config.toml
vocab_size = 2048
positions = "learned"
qk_norm = false
attn_scale = 0.177
parallel_block = false
init_std_qkv = 0.0361
init_std_down = 0.00847
beta2 = 0.99
schedule = "wsd"
doc_mask = false
Each number is 500 + 40 x the weight over the matrix's rms, rounded and kept within 0 to 999. Layers, rows and columns count from 0. Numbers have three digits each.

# up: layer 4 MLP up, 768x192, rms 0.102, rows 399-434, columns 0-191
# down: layer 4 MLP down (transposed), 768x192, rms 0.0955, rows 399-434, columns 0-191
up399:508488492510515475495505486498488495496500501510492496513488508494491509512500508526506512486514498505492507502509509521483490501508496496507503485472497497501493512491501492493497510480500514503499508479477500507512482492506495490502501483480516502487474490494509500483508485496513499508488493531477503524493495502490479480494497500492489497525505480481509507502508492501494503507488472485487470496509509519499505485480507492488498516500518511498509499505479504499505507498492494509502513508507506499512515499498479494523529511523494482505516486495510494477511484486507494513
down399:501506496492504513504514503505502494514511486509497506501505506507500497500498510500508476472490488495502503503515497501483490479500503511512503512499487490485507499513497496501492495507487498490505501495516500505503494503493508482505498501509484498504492504495501514514493507502494503495502484500508517502494502491489504507521490489505503482509499506476504498498501486502507478490506500482496518497502492488500507508496511504496512500503504512503505491523502487499509492492511483492506499501501495493485502511502498489499503488502517499500488503507493504504521490521505502504
up400:517487488494499503510503482497488502485488492517480489510499512512501497499512504501501504511491524503513503501504507531484510492507501487493502501482498491507494500490487496483516522485483500501510502480483480487494504499504490500499502540492505500498475485511494495500514501518504493479495498537483499509507473490504505507511510516487491494508490489493483497514508478499511511501505471502493489493510511500495497505502507501503497512490527501500500485510505497514474512497491494521513501487522481499507500496511519517503521513487506507511509478514506485507505513483494508508
down400:496488497491506508517506502503506498490513506502503507496496509515492503502515512497507494507503509506505506483504495488508495491488506493500509492489512494500490493485490502492515498495499493508495506508505503502492507504502492495494505495511500508502500500501488509505501489493505491497504486487505510507500494491498507507488509491508493510492497500493496495494513497503507508501508498496510495502496497503498493502496492488489502501486500508500502504506497503500494494491506496492504500503496497501493491508509502499490494492483505505504494512491507503498493502500508506493
up401:564454493462454456531528472502511508362509472553473511533439531525497554523511466549566516491590540529534434457525493520612491575479437514531529466474562465518616534468471371540519528449504590447457543498499470416457457441439482471456568554501490463476531472520485541364541426536526486527458502539397517513594555540427509510505476461461446443492415518461526451528545533513520496586530433437459493486577607451458459530493512556441550477491445518443472476519499479521564489543464503440498480535527506552577551526428506543514522556483491517512514350533486443436443542521555462481
down401:435504554520465500476494483442569484436566520523464531515388480470504479567469483539548481477476523499517427477482589479490572534482426573543566472529433413489571545444492556558428480566501399500414437602578433496489556477462447475532614534506435403570494461473565569435431480470490509490605556449561496423595569547518475506463325519495468446555531481582598436441556456582519550535529544500523503487436415442464460536556570538462501525422417536517459532456453502496477494478527544524531570493473525548437560538442512532475513468541467518555406423534490501556482550601476552475
up402:539417550494509440505500499486512485489503549526517538514509549542463463494461541523494497562520496537472472526433505564541537526472434509504530544516494461539495500492449384541467506488527497480486458433491517471417468462476463504541597478528486495539512488470490514487432483482502503532512537531449520537483500458545567518426510532423592510504441524420491494499577486483463561456490508419508568570505616495448473463531581546460458510483539563500509589478471505463534540444543459503457432528522538447476506551443494561506511466492510521505499520533514447519551509499519484528
down402:458521458540494496515525507453501515486496531466476519565483461478425527527417515498513551465595469473477501475474516506502483514489504469485567486521534542458471507551466533521490482511466509473515536513562604502480465477473496508496560481542492511515478517544477518476500499467479483465498472536534563464497445605451468511489467514508513506512563563531495560444501480525505515496491498563493449446461433519510495485469490588542523471455577542430508504497565553491431500518419444512503521480500491503459436477536492481539486388460500550533469450553560483491480542471474574563
up403:481517487467467414452450468459451447513493512496467544457548530531510449553552535561413490445477487440513518538532491501502548610534409538412480423448478581458465527456526478500605543525510571511541486469445434490470429514565500486502526507520452556498502477526521492513470441477471523453544498537490410528528560498529480426489486463438525530502488463556464590578435513519506451536427429500559472479511519512520500398516554494479468490514511559449479544527425530519501544507506514498496522564487546493533543505482522496396568500453495473455508468512604515530509476516472541465
down403:529468515523492510467497458562513510544478513519560534510497491432539497454534553508525500525549471487528408422499556473583439516478558474515480423549529431508511518513504511450489541537500505480459514553509457451459461419537488517413572558486598454525507474477463434500486486550461521530465511486565452488554533527503506493470527499514499491519497574523537472485538536478490437472450538507498560490554474544530545529541512527456448522503437523436503498505573471510488412473497508562572408455464486527503502490411531429552447354500466622461541557432445517566557489500566513510
up404:504533450489529502579460485536471462530497453528484498548452475558504418508577437454501407529594461494537489457496470519545488552509451522497542398512538526500540442487441450486590527475491544442476543424472442547486384472475441469472591547456491541523531518455504430571486514578545458496410558527483510565515535497495448537451573503462540462511560547468442514490501437511455502553483481491512480582542545492493493528442504442519550499470501486504532569514473474574562501475584437506463474545464527467468551548512592462479487514472410510459544526449516441545447539458512481489
down404:559512417505516529536452536608484546529460493472512437468491527458474461480508554536513592536531521446456493498499485455441428543469490479532516519494499430522576527552519477520598439531461453511572549503493467431568446539533488529414488489549472472478543497519495472518486563444491565482500503504458513490500599466516562549469464511496479615438536473504521533516440451540478510449502527420450490474473532485518499471517452504486466520482505487562532530487534540530568556420466452452508510496476474462368547533503495480538477457529567498551478457429475518509421569473514574536
up405:507523515496487476539420484457507502451479517550507474533538510575514493520413516609463561570539534560484543478511491551534506533484504515492553513468556536506498502446511474512521482405438513507485494458517521522483429485436461488401453515538509509488485456524435508507599468420519506540429564534488501487441507521498567434506525509497451436495466521548537532456504525569527514602471548470426465564565522524520440458448464433504452527467470457487502450460480508562518508495587509447523499519494442444550520537534556499592481465483430533498542463461582554495549573482543510376
down405:454563408451510430507452552435496462519544566490546567543563447443479400477467487507418504466482451443560552453460564485499543520453532460467484461528517440498444518602487479507477527504543459453469558496565507588502500515492541535475512465519526505605475482471485474470479554534539507447441470466494569527530510531494551538526511444581520524463467564529528526500477488511512471557543481489466472467489504460420496504534504524539509410576508493590497541529494340498485547523542549525586540529472479489503516481504501493491455362529505526469521521491460543476451435460507581523
up406:532466528475520544532506559530475483450556446543409470563552527497482483447492484510516478533508530508494521597539509492495549487519501525511492487469516455513533486480340473487475519510586539439491565452486444544540441513547487472528486567509465553567455526512585489543514544527488502538463531531486471571481493496456498465465501477452581406472485458547586481539465421499424465554490474384514456530480503506477468435459549549509488532501481555503484505485453566482504484512534458538434453598472436497452479447525524512485494493533516493420538514450479457507502609449434475502
down406:540485519510451461505538486499524499499506533553535536528626528468553477556477476470523476482465492439513442477551519470486472513507521562551568531488526505517464559570473523545451473504447558442513549561513500549503581502478568500497490516481555576617350525432525459442525512475529475475475411419543442450488464449487467557566477459500496506537483484544487486508468521528483417551512438562504546512492511525505450483525480469437477427507456483464522544489531441521515399486497489511474510485511457436537435514477527447540508434449565553463534512507578478490535493495511553533
up407:438527478486505453500505525472489499459427555465420496542470481513481580623512535503374486506549423554498524462523501489516525539528452449491466491487542619477504500454529569521528474478451529496529460465501486533506426513468486465439457570500536533533517494536410567462508517516477523446453500518524551471398488549487518444454491549468460472431571557508489543556541429564583482471512466423513495536577537543572457445451444488491521494515523500452486503454483496560521524518560475433478522543525509505490477490500552477501479504425522503418529433464564545518534440480502561534
down407:500467476504466518512486594565556458571506542513510502469549509457452439512442504504445546468490470493421460532516476521495471508494543521451398500493478498506557500520581446460518487536493448511470535567445505452584482487549536545481437548455522489479483505475553492548507573514454458500504519506436541510558543545598545492509524493525456480475441489509486434476510534525439485445480472507460520495493475577505467476484529573457409529497413530523432509520584418501492566532480462524501517453546517499495463550595467500459523494524487470520505559531463500541564499501480492437
up408:574412503429404386488557536461500486524464491538499459513495537470458478486508469536484517540534475494485502419525544461484462514496500454498526416508539498510477469507524423456525536389615464539542511490500492440547524482487462444498639495435525490475591473500466543521481505580558520500440490545504510515529457459464476483419580545501584556469484447525542423456456392539511545497494541510495494521505554540481469502517537637503505407495535501545525573484525521475469528509466528484541526550514520504465479504542465536517521515511474544481498373466584537531460503443518517497
down408:503456480516519452408493453496503489480506498507501540488477513544511545571475499395489538510508453502487480466525498485567465319501512463533525489527529508554505453513491489532570577507472491506544502547596523436496497482515489481480528521500492531562528477574421470559526496444537547512552457589593544450502396453483422491535498463553508464545505438496512516450508516498512492527465522550497510512562431528545493457492512519530575423419404469398496517409495464449473461465507530510509475433522547557456464549564611510511532421419501534546488559420523533480513527521539495515
up409:467450480575544479571442493513480484464487519472471478520527487494504571474487524527480563479517460480459566531468534556501493477527494564526507462479522477530513518463468516514459538513494573472518494488460535526511510526523526459444473572475447517435427503585503549441526496508484409548494489524495547541567484546532530413459620483508524477467443428501482443483510491496544612509490485474412457445508491581551486524483508483536420528405492566437514467499508497504524509463521435431492477487508453519503458420486508528528527503515549497558586460479536473429503583499545442456
down409:549462532448507554534404478564508519500499594510501510498525515505467512487456508529433373545485532544481408498470528484524544442494522520472448469497497547475470501511514487500426470468449520530507490487538498482523524521507471535571529537436474569491493497544463527508539500492500534493456512547456530471508564465456524542473504453542443535520537547494532489427492520480548540489418520540489542565480512459416546485491593467455498499508462490482503476493476573483444443483536479508519538578518512464508506524457516501457462429489501498529520554469523511533460484438548571522
up410:546456475512485511451509470475461514533518490532458452479499578504473414441488458464430571455578537551518529464498520507546529547511494503520480489481539546478509441481500476481521490510548486432506474446380507462499395504516478466520522480507399510491453577439521583480492463517490495506503489530502459503489458416494569520540499433430510541479436440527511430524452478522463479497551487501498520493470484473478515506467586509502492490444534592530479469502461552524526512503457536509498479514519537508523447510411442497456522586514505477553490510608495530395519534420534482554
down410:533495451559506554494501531503533516488436556537485529538503527519433512434428499489455511435480478510507464475456463488487514455538499533423511532560506477483498523443480476511525450454460510486492496507547448523475577501453502510532533517513480515506473492526485497515451546529438554516506501398560503507500477464490518492449441442502473448453536454575520519503502547523576465509563528532524439496519426476470478563529520550471481467479455518581506558496553537466468562481475572468432529583527571506499574511442447500463458507604438542580475480511407535549567508473482533447
up411:489560486548471508624525547473474423528471492546484495530498467545436584572548475581445510511471500496469444443565464560500424468568489513491502491503531562545588506417524491494517540508453526463509498493472478470473461481425448467464505510482507472492498516500470439480490494553523435446512590524503538531486528456484493491475502464490423439477505542523529511566621540511501486479533472504535467439592513520471470426498528434470508485557530541490530497517499514571460547473403473415492523492454491463516506456467557512530458519514428444487535509451486458486484515464517494457
down411:539546454498536513509508516552545468599542481508497471530470437428514477494471543498452479511475520482440468491474490557463470510421506511471516436569486539482439432473579504547489429527514477484552490411512499582404529509518466479523515477511515530540540507572528500509471544449487487550538480556495484467510472507530569512480469463521533467527545530480490485558512472473548592477461406501465494505472455502472569523497531569487427492544504462531497555490428482477507549449441523499446569558533487472561526499467518469496501499480538488545470527503440511494468520492438496500
up412:491427463602461430514520472531507477448431504513521501499491550515507560574565522573529585612521464534517505466446481491564496537529472506540539496466488471464505550483436459549499522479522455515454553496406420443481436446503508476469555527485551530503539400544484522509470511510522567481536496537425459484467435409433470457568513517510537512540520451480487521461467516477471526538442581521433521489485505553511470481537560476495422476528497574488472482521397478508481519463505497516525491462439575466442493491469495469484568501485482491488530448508545483472560612484544477522
down412:530523449418545452426494496454431528409421505513492597384497416519428496483543518455521507504493518530469540563479509526411605498485510519488506418524474443497536480575506503442511474493502505483426474491533478516526558516530528497517571528561530525464492460508543507449477470423564480493474463489519484490532509566534445566585542439508541506506551467545480443466504483518554546425499522532515484546489547545508443528468437489496513537585499459479464630526484504487447461514484546510430563468569451533579557519569498504497474441485456509466494480536501528558480430568504581455
up413:516509488485497499488510503513498517486503506524468507514494525518485494485497480523468514490504493525514518524517506500507509532494496489497498480477533496516513500488489506487500492504488505482488486482497502496487484471492502489484493498501494504495496495499493498486481498500529498493454501548501459525509505498516504485494497508498503478498495512503510491530501508531508503497494501488493505488507497500498488519515496499497502492517493536492508493499482489509495496492490484518502494513493505493507486514498523515512506539515495484496498506492527491511494517505519491496
down413:514499502489480510519506495491493502529517489508510486501501492502518522513519495495505505514493512494513482500515506466502519498509498499493491507483483485474495506507484474487496487507490493498507496510504489488508511490496497501527492510514474517498491501498502474529509514511495493502512492500480509493516502511503514493494507507506514505493503475511487482502492493491498491514492517485499472496510501504509499502514478515483493512510507492506497495509499501473527479510525483501499510513518508516505483520494490510484501494512504500499503507503506508509523487520528495492
up414:510476517512580505568502516477557453497512466505466491560554473513481476466506483519494553518550410483466512526521539497457486514550540562538483515519457466477527641510462426574496485507482427523512538450481473496431542480488428465499494460404405501488526439497534460494586377461480579458468522547565500543597479469522534474528522455498507518514489454520474509473501419437493469565375507499583490491470454557552457465475579459544462529448476491516459476549459444497487487450493446504531422465510505483483455497495487521480489549507493482462440520446511490527593524517577466522
down414:454472451416505459523448478508563502513490461566459489493445517541536482539521579515440511515533455482462527481460550463533502496445543474486555490465610462442505416492490435404471530518485554466470529461504493493521528523506520546467461513484543412552649489502499496449400497550421523537463480523515477566492554475482508535435412522536527489478437584490475501479488466423560506564497483485514581541510534507537580585414526489502528576486460470548493558598435577534461544488496439510510354489420512569427488520502507525495483462460512464554496473501513535589530494511555510540
up415:572525519500481527522500545553446428444464501532473512534459592503453445450644520532440516485574552467511492484500488513461523485586515551485453460532480479496483515443493521393579414586506462465479527447527435473507504514477483467522458512552490547509585490438468514539466505470484524475498506522469533465451438449432511435494550492472467560430516404524447533456442500534518570462466511509515459429447475447481503470465449495525514449515501516494513476602490440501519521456429502514504512517525495444484514439510582522386516542485453510590453492486464522428583547364609533466
down415:510538582526467470451497436572586498589450525398468415436471555395453485574487449534453515466437476458472537495461498526583487485470566518529517556481429429446445535441492501612435536518566553496500498502439496556497583502449480501542528506447457526533509595489493492485498559577534470517449515544505531519509562494520538560471504528478465543492504510497411478495490516442512492549465471527430498424500524497468574503471536499447437536523459484606528513539494525545554412375495484465399481551524528502548496488588469428508536541504547519483461490527508461465490463531488450461
up416:514471556462507437489496509457502538505458523517545507567461492533528455465487444505472538439492513496453521503439513482489457487367491549477537517429531558509514476489484467530458521501451466505555466483426476489466499446513508457577510618375453524431521527490431570495524499487507461475477462514517535507529490438430510451452565513478532511511531450541441475545466472507503553497509514516422488520521478547541544485528432480528554498526495537481435465570473531541506518505537529494510524496465513491484470467449534452495583537458419520499484544572569440514502492454524471529
down416:447448515521466493449505514460528513442542509479538430431508521453490497490540490481519469439477546457563511508530492440482518521486531537463487513496471562510440519567495529528527544502554482535469456576506534515513448509489538500507483495561454504479443463518493526493503451526580497459486447466496486458495524534510426498551525483546470471528509509475481498487586476492502519484474516506496422557432494498485571495461484533547505502456484517495490572470472482524475516551498497505535491514545439534584440508530556514498533505421480564514584516464444463489500448482516578557
up417:473525437498507440537522559462479465445484452539412456483465583498507488537483468532479454502479493439472537458503492493530495492452467501433559439530531445535527497485513455478516512558491542499461607437429492402513384514481474526477540484537465537489460439454552489462553545505482549437515506532486528583574483532476471512540524550484472507594632583532548519483443428563508529573515471520497518569518550466520413515451506479527446506530509541523372490463494558546433554474414510483431532457422514490464519480442477486523469484496551418552478503441593503497516600492497499524
down417:503470494541548543559515517519546530558590506531458473452397527487537520492544523426527481458500492549458475481572490530473545486483576497518524561597471427485533497536497539596430436537485434463443528461476533416439482491554468436576558474555442484544481428506530535499456530469518546468541504453595469515541465520497572516489533437454553488472559432454494515460502441468432550459483590524515518497453514473473562520516458511459491495442583528438505524485548537478469471500438486500454452517539496443520521569488411586518490397499592475520477521497480501501474487460506495567
up418:503497505501502499498505495494473493490487486504509485512514518501508500491519514524496543473520493493477510500512508481506491522470490483498505485481514483491489520488491493511504513496491502496497523486459491504488488493512492489492508522506513504499481491496484470486498498495503489519487483531490499495496494485494502486489500516499493488503505498502493512511503512498503498517479491486478502501485509500496518482502486506505505499500517517499526494504499490502499503487502502488505503517511501498519513523480501500494504513478501509503533491490526500469527506507507507500
down418:513490494500505501495497509497500481508493498490504504504514503496493510504510502514491492504509499495507507487507489507492497488508508510513492505510496490493511502497493491495507504500503498489515503509493512500505496495495505511507494512494509509492493497487507502495511510518507495493482494488491507490489497487494512488502509494505497510510507507502497515510500506507492496497494496499496488493512494506483491490490492494506494492509516494509512497509512498505509507496494510492512509509496506506506507483508513509489514503509498497493490511495507499491509503514499509496
up419:547422443512419435519397487560506429486447509506485468519458534470480535487501468546498491494510478533490515524487484540571513552454550526520600542557502472478488556476422517575483539524572568399498485500484446478481541535531558491516602611491487526449463411531541521512413496503564560526476464537446561449537508447471554500541582520512415480465512435488570490474482436563502542487475433523379485536500565565509532458426556500455498524478526533493484502462473499488456537512517446517463530481436562459469533521424469542491568467464499460479539466528553452521504482498433485546
down419:505482508498490473483589500508469496502488400395505464460505434503539492584508548483526486481499467485487481556570606408478434510433555507557490471428532482486478476511567529487442498498548480456500470532526544520570487537561579493573508530527488452408521513488359534497510489503467536493494504619464508424494490519442533484472499479457473513478463476519499504549509521422543545463427534567529561535514472478521579516504584474495578556467577535534499539481543510478552541501418451462490490433528538564455494521479555527412476431487445493414470480529519479554449480516504476504
up420:482522451585462479457458509512519475496501561523493520547395525519424432461481550495417524513577488454456483558510527537499534527487456485515519505493503481481476521508487518475421478496531439476449415444402545477429508542504524467514460448453556484537426528524541528486543514587481461446500496522503541509475471415418464457522530553465519527474527518556498469473557477451502592493497496439384451560527443570528457500487555478454455479514528519554496537474441549464527457547521567518488491523483508433486463553490436482465561516462538547478472501451585533533643452516514477523
down420:499473466496530500516462484552509450569486400513518484513472446544512582447515491459466508539495513504521548484517515465528474475484572525478404466479550499458503514521532442559579544444455546458502508495527474494477537465440499450492571455415470504444493502484538539568490509458513475481497513482504548507529476586469519563497558494604442507526435380515422549472551568512524523523523470504500474489483491527577502487467538493565569457554538450502510434531563418430423570531474560478564542520496417491493515537453452515499502530503401572515509423443467524469482460519529544462
up421:493467547540526473474495492536515451454493457507508513463508507510567516575582503511547490582478441503512505537533520461459512434583502559580521460514477458530604593450482418493582430489517540511445479477503460432570496510471426505462482482529532448499522475457533499509565472501513511494450507534417544431514438493454509368506486508524486493588550499527539544506461529511461539532437566512505462423443485515413465561511524473549484495550436473522524441496508479487482496532440505492486586464462468445431543477447559535478494538489477498533489523438581438460523508444480467483
down421:515457510475579500520463483493486532516470512436391529429572474540463477524469522466541532514460477457459468498428521519487546443519474467468508537467508501444469489488531462446538498427497504554476459436495470420502465590499527512486418513501423534500529512521493513506571538504478487535547543551492544549460523574579424552515404490592521443538485472582501468540505530446516487467543512469416500456502541471564462505428480436552458526454532485517530552513431495621550423458501475477498533582467531506514498461571520462528444555554525530414559590454514579558437512517454544491
up422:589498513521518504405474516472491525447482542493519455478530565476530495502563498496467535413505474527496488474509525493524412473432480545452556472458573464431548515447497495489529554520418492465507516501497398452463473445509527363526537559525493567503494539521484579522570420511497519539566457528481467499522527487525470514502495500459491467509459457560523496589487471509502471496507504490439447466467502504501510434489573456450554505445508587487536473428433502523414522511438529521516531472432538502455543525475507545479511508542527453517562528600489468433563518413525499501
down422:524463525430532516541579465480554536536491516430533527499509520505526515466556500455471530524492440492533497533431547505544533546489504501487467440456489520440578528628507560516523478517534490512540491471544479559509505552528575500440490450506510466514409525513496514423524507476522451521518552511501475488419459533483509521535451460490471481488475536472537445499495468509469468529437483537542481505522486541516526560460464474561556503422483478496491463489456439498478477478566447474500470453566493498548534568537455456465526310499492607453514478463483497499485481470516491492
up423:465473538501592502552435466527449502486499531492455514546520535618479475493495501489515580478460560596465547445460547474425497474496535515455563428540512482516576487487477410543539454457422554462541388435532515544452473501499520413540538477485496539504411479529574469542500501490535451509518503538508465528513487478505459492537540541485503387519545494493502550463508497517480480488476465438465519456459557610444434476452478529467538472484512458498508522468438473479535489446529495521443405543511497470518591474453479475496514501558463491518502523484471563494511546478423485518
down423:491483451508508475446498448454462548514445509529525474489491526501605473445450449439543476549424546455512488481479550501543510402495528428530477486440522504515445515514461509495462548502486571468543478536575525499450515439395508540474506464447540518525515559502447518521514482508607501437426511476534450567470491472559496582452412539580465534520514409492503495595595506515547425527508421555517530454467467537535574481447483468527515487494504424513442532537490551460510503572574486478523554504533565488477473528440503517532535426457479527559594509518526530548515490497550459485
up424:533517568539507453459460568507535450473500533527471443460517456484507543525555444555507522585492519494393513467526543556470409488498469494570503525513500488526510502448533557406478486558535472506519503455505539523593473521425488475511476496585510431442482467484435527422514455482459465552411510538505504480554465500466498491401479543496591448544543517501503625576495446531455517434511423418510503504449521498523459493448441532535522567471480424533501463450494467481427467491550561542493509460457479529501480486479478562455478569504558477437520502480519515487543474498508511495
down424:490475419535496492435465564519462527405541574518568474511477478527533533434497493547526475514488503460464491436433502454523439461456527497465477487531472468438504464453542502469465477468490502487524546527488509412568591498461550524554523541484505520391461539555452537548487560454543511515407539455508508520466498505540588481572546530520576472444515504482473477528558507558462491481510461490518547458506511486521517478457497506554447492511431521458505611556469517484528555511479506515432498483471567490475453512518490507464554596505519440464471512459490515550610422518566533476
up425:568494510484450469482465545463496467513491486654429477536549552513513422430467504503462472478522523518416482449556574535550526455461469495487516461449524463480443504464484479499440545438548477463505480479519525532525415486420510479483576507445516475468477418481452552480476437507441491499470525520430500501440509499454499459398515472476490559520574487448560395500488506514544567519478466492504477474469441526447531503493432631471549412477462565467484523448537492593425524488558479457486513522541536397527584499525508558493544502512529520476528455493544561435478455473480491506
down425:517483489504491495520497490493522479426522513515483467549510571521590517430504485461529494483509472481503498445517529520513439468504437467508574478513480446453436470546511488444554525497499468509575510522556395510475504502490496490520449503510534594521518496537503434522457489468471515479516520453541468493511463434489496501482434458503528489441536491477497521530447468524574489600535594534474478513515444536548523564448404556522475460506512483449502574456541460451495469480558537472528510554523540493478542472512474509505503420550480570489534559497468492495556497509517495504
up426:477510512553510493498528485443532522504523527449453452562531504552439476541522503513496503472499515485511564503496480558503487486477435500462419532534536509486436531400447520491482494499556459531482555424444463546561333500490460408448478505499339482479480512463473543430528482551483489540435478537497493494528497437452432456474522480481504466541504483514578512516584491560498531490541533452475472446599587585565466528411562500446579587514558504516498458541450540534497450496513479509466513522461447436446473521484533505527513502511529550562475456440519546501499536448503514482
down426:516534562530528506452623506509443488482468465406585452541541486528550564526501487479451543574424453442600536489429562437549528582452577488566482477449492560444461511503478485502446465574499505455525512528523396515479491412442511508480593456561512490560472524509475506515548532596517523464471530444488446516533480462517529552527443589559525447480547499394535448491440432493511444515495460540521559518541526504495389565501479517488523494546508462488488522523636461449437492554569504505414486470441478449493542418544523479543502457597433536495480420526508450520488468540403525526
up427:533499536541541413520453581438449404496468498489424440518505603536485523549527542537499544482637450522506510460503477514533537561413512557519507528496535465445530604493439462497484490384486427505447481479472517537491404459475473413474474535419507449458484503570528593467486473522531432460485519539538565525490465443470548449524504511510452503525438521518567476422597521479551483454480521557469471574567558598547448479529497478477574474495553472499591427518470458623466462509489475412419509542369526444397506476507455480517500520547490476527548475454482606514520453543518479445
down427:513404530623467634501534472502511440469489495495430444527583460560589518599496452438455561621484511567560583480504502528556475486442505506520505488490485449481488468526520547480486569519548555452529421451509459579455464566571462542543485523546611501416466477551506504536456492417514378468525515510526509538465502533529528498522419479593524454437515547504525483464538502498500431578529456490500499471479591472558482490509436395421400467518457443542495477485545490548587506409541505504433567478469409428482502392471435487557429486509498500570506545501492477512505511432425570540
up428:496532529539498471500466468500509540502505533518484493518510513526508443473535500608400467453539519485475519440482555524480491564444456542532556470472473560503521516465530499459468519458536485502521417434474521477442487536512530487421469507462480558515372519518487496432544415528448462517473447515500505497458426399505571505515503477457586511478490462498451512535482509473457515462455408481437552469542498550471478489380492474513544444469526516541566531549484504508448541534544500498473496488492513551472549528485463448499490517513508549519517509517550516452500514478535563509
down428:460548588520458488544479525436469477498494518504517467554541468529456494488484525501518496536496446512439487532531550430500538501524473524535539540496504509554488516524463503573505490474488511531532523443488515516531484500513510473526545533495482493462441505413533501473506539481515482435489471329528539534490519488507505464525526545459534551532513491510447487520540454566476506469499499486469525476436487478459523514534562502500471490464524555526460479453494484507485529466532446505525568513505529467484530532458505537421504490526485502477474436524522535588485462487506420557
up429:488445477544539509422504505481462423496417438541516590479457531543496540514476516558534519487528430556519507529480472491555480450423408416481521541546497513542537519479527507525564525508514481556465546466469483522566498480531480474500462479528489492503522396496550508515434480536455530516525488515461502464506469468430549468459478462436482513487550532459505539504547425502550488493440491471402531502599564491534491486451591485532525506445542540503521504497484499431474507430496525506474561478469501502522536477395490474580563507474453468533536448497578510521504516488583435485
down429:428521520502610494514483459510549489585592451498503444520559527458483528499529421494472482530474543494462547505469561543488439420410524506512580475576457552473486439474551554497450505486451547535510522548467547516475554545505539595398531497435514470541457570547537485483554503487441451449428499501498453524559469427454462546458541514568517522526478516453480461496465537472536477577544498448543443497483495480495481497492464514538495514409471462507471552540456500488485546492525499536515479443468470488499500536564518519500489493465537524439515574492478481458498467414480517510
up430:489498487520467458520499446536436459493497457591430497540579447513490475514463467536529478474551497477502506532505540524522454568470504461572481405484523506438438452450467495503477510510490466518463490421504503552484484548476480469427519501500506492510503522518605427483544490497470477517492488531523460516438525528534496477465574517439513540504555550544473461553470508528469530507481519462513499508537466509444479475489529542456531490506459523485468465546481469521424524526492548492539573520544566489573461522517494503527507490429569507506547508508562549415541530443515515418
down430:476499529541495508537515524551496454502564546550551495508484500495540495456546527516533440523560537460530542455511518547497471528516507465502478503471508540474514508517474477485548422467475526528458481522553500509509482535481442513499483480516441468569481538480502445556501553533498452477493523447525421520467535469517549527474506501488445505583560491539526533495511511514441487471561509474451413498438467499494539448542493523514519511478428547537431496476523502451509497518494572464524448463539509522485503491438469485527519340472462455517482516532467491508465497513534585538
up431:498505496495504488496497498481502502470488494509496496517502523508514515493494500529514514490516488498475484483477521506474511515477492502488482498497500495510526508491489490502495488469467511474488503480485494484493496479495500455518512516521497522497506495503474497476503487505501525487501479540487494503486494472489507469498517514478483492496499504499475513494494473513519497497464497498506501492525510504507487482500484502492511504509484500494499489496490477542494505488495502511508500503503518483522496510480485493504516526484487508520523482504509502495521513476504515497
down431:490521497503499492491493513517501491486507498494500501519501485483499493509517502473504502503497489478502499504509494503466490494506491492509490498484498502521490507481497505512504504498497489526509486511498523516517502522493485490491508500512481506509507516514499513509521534505521497495501506473496513490505509496504479493498487497507510506509512529523511487508474488502503498478511521500509494503509512508503501492498487490508480502502511509477501484503516477479511510510502495496494477504500533497479488497486494494490497506506500478490479483489504496507513499491499515500
up432:506445486502519489493466464463526525512478557487467527497587508534567528530570456560496512464472500437541499522559529514531466463454514496519475501506498464535479528493536421504521431416451513515457483453482496530563493436417480423463491495413537491453502518618577501442544461452492425485522502537559460469513476434509481476442499532440478523501532494507515473507497440499579517544453447541523518462517571534472457528489496567484576461501489519418503436523516513481451456506480455565531492524491483511523467515547470476488506523531421493548474470527558471494507519509493408449
down432:474560521543518541518473489492480503500579561432495485532432445464451479458496595507492465496504514501491479539507469566492504547531528536515463492534527548460455491512474507575484516499493460463451518488526530446488471481507495517521460485493464486550453477416591513387523558460498416565530499574457518522608521502550527558450524539545495499422459481515468468508511535438488578462525563447480531461465436495432482487530489514504582462517493577526481519403428436465518504461535504471551467483553492497499524477494584516455545508463545431466503546459475516446479534478489523528
up433:526412565505488497507527454489506534480552560462480493504521469511496568538519520507484418545498500555507512585511567454504507489505433544516501480451520504513570477429493518507497470448524560475432488459459431460422548501525495513432537560534517457472482455554415476451602463526603417554511503544425486521551465520550505447490495487444506459474468440494488475547449511582489506506563564466518450460480462467499424509440435488443491481616451478534458456452499499497520476524502460445511560547556491408488504535497466528465551533547499507433512456514468556481462518491483436485
down433:493450529478490555525535500503470455511450569396498580538453520606468500522462471524481488478586492485486484533532519482502568493507511584446549473518507479415566538472463423517476562555469501516561539511494499503450516488485471477552594415436477474488433476463483478509476473556507460527518529497534492456443550532522492489519514489499540415513458465579456457496507539439480533494437569567610473525443527532546462474635484474463561570423503507532472483501494504471521573459481449510445468591490496428519584577546504474447469435426540501476479467465472517558548417415559456483
up434:548475538556522437467491501538422462546429489549487492476504464503513422444528442532488527542552525614497473484566571518559408502548440621507556480571455506494570529503469482495530526458453567449474455473498509496505511463499528480457472548497481502446555472449499507525481455522482561516505532539492520424558462474486602514515603460471494465475493459438540485489542479553498513575526438500409492535478539465454535472361571533555490450526506525456494432452488503491427525505460486527548516513555523448481533452440503518460532498487487513565533481588505497478510464459571451540
down434:402520521519502495532518486574442424444458508536535503455533549591472484488446473492443487476523446485458459444505541411490413495495458490505505463494513523517492471461458471457510470541479574477478501609555560491495446479447489462505448502483378584498491533482515474619516531540521453546544469538494597542444532459550512531570506484470514499497502488507540487432525552531495497537430506480530569508515486497548551558455503490509532496483531519506557527497506506432519535497494623509532508549406516483488456460527508504432484429482523550487504525476445553579467480530482447498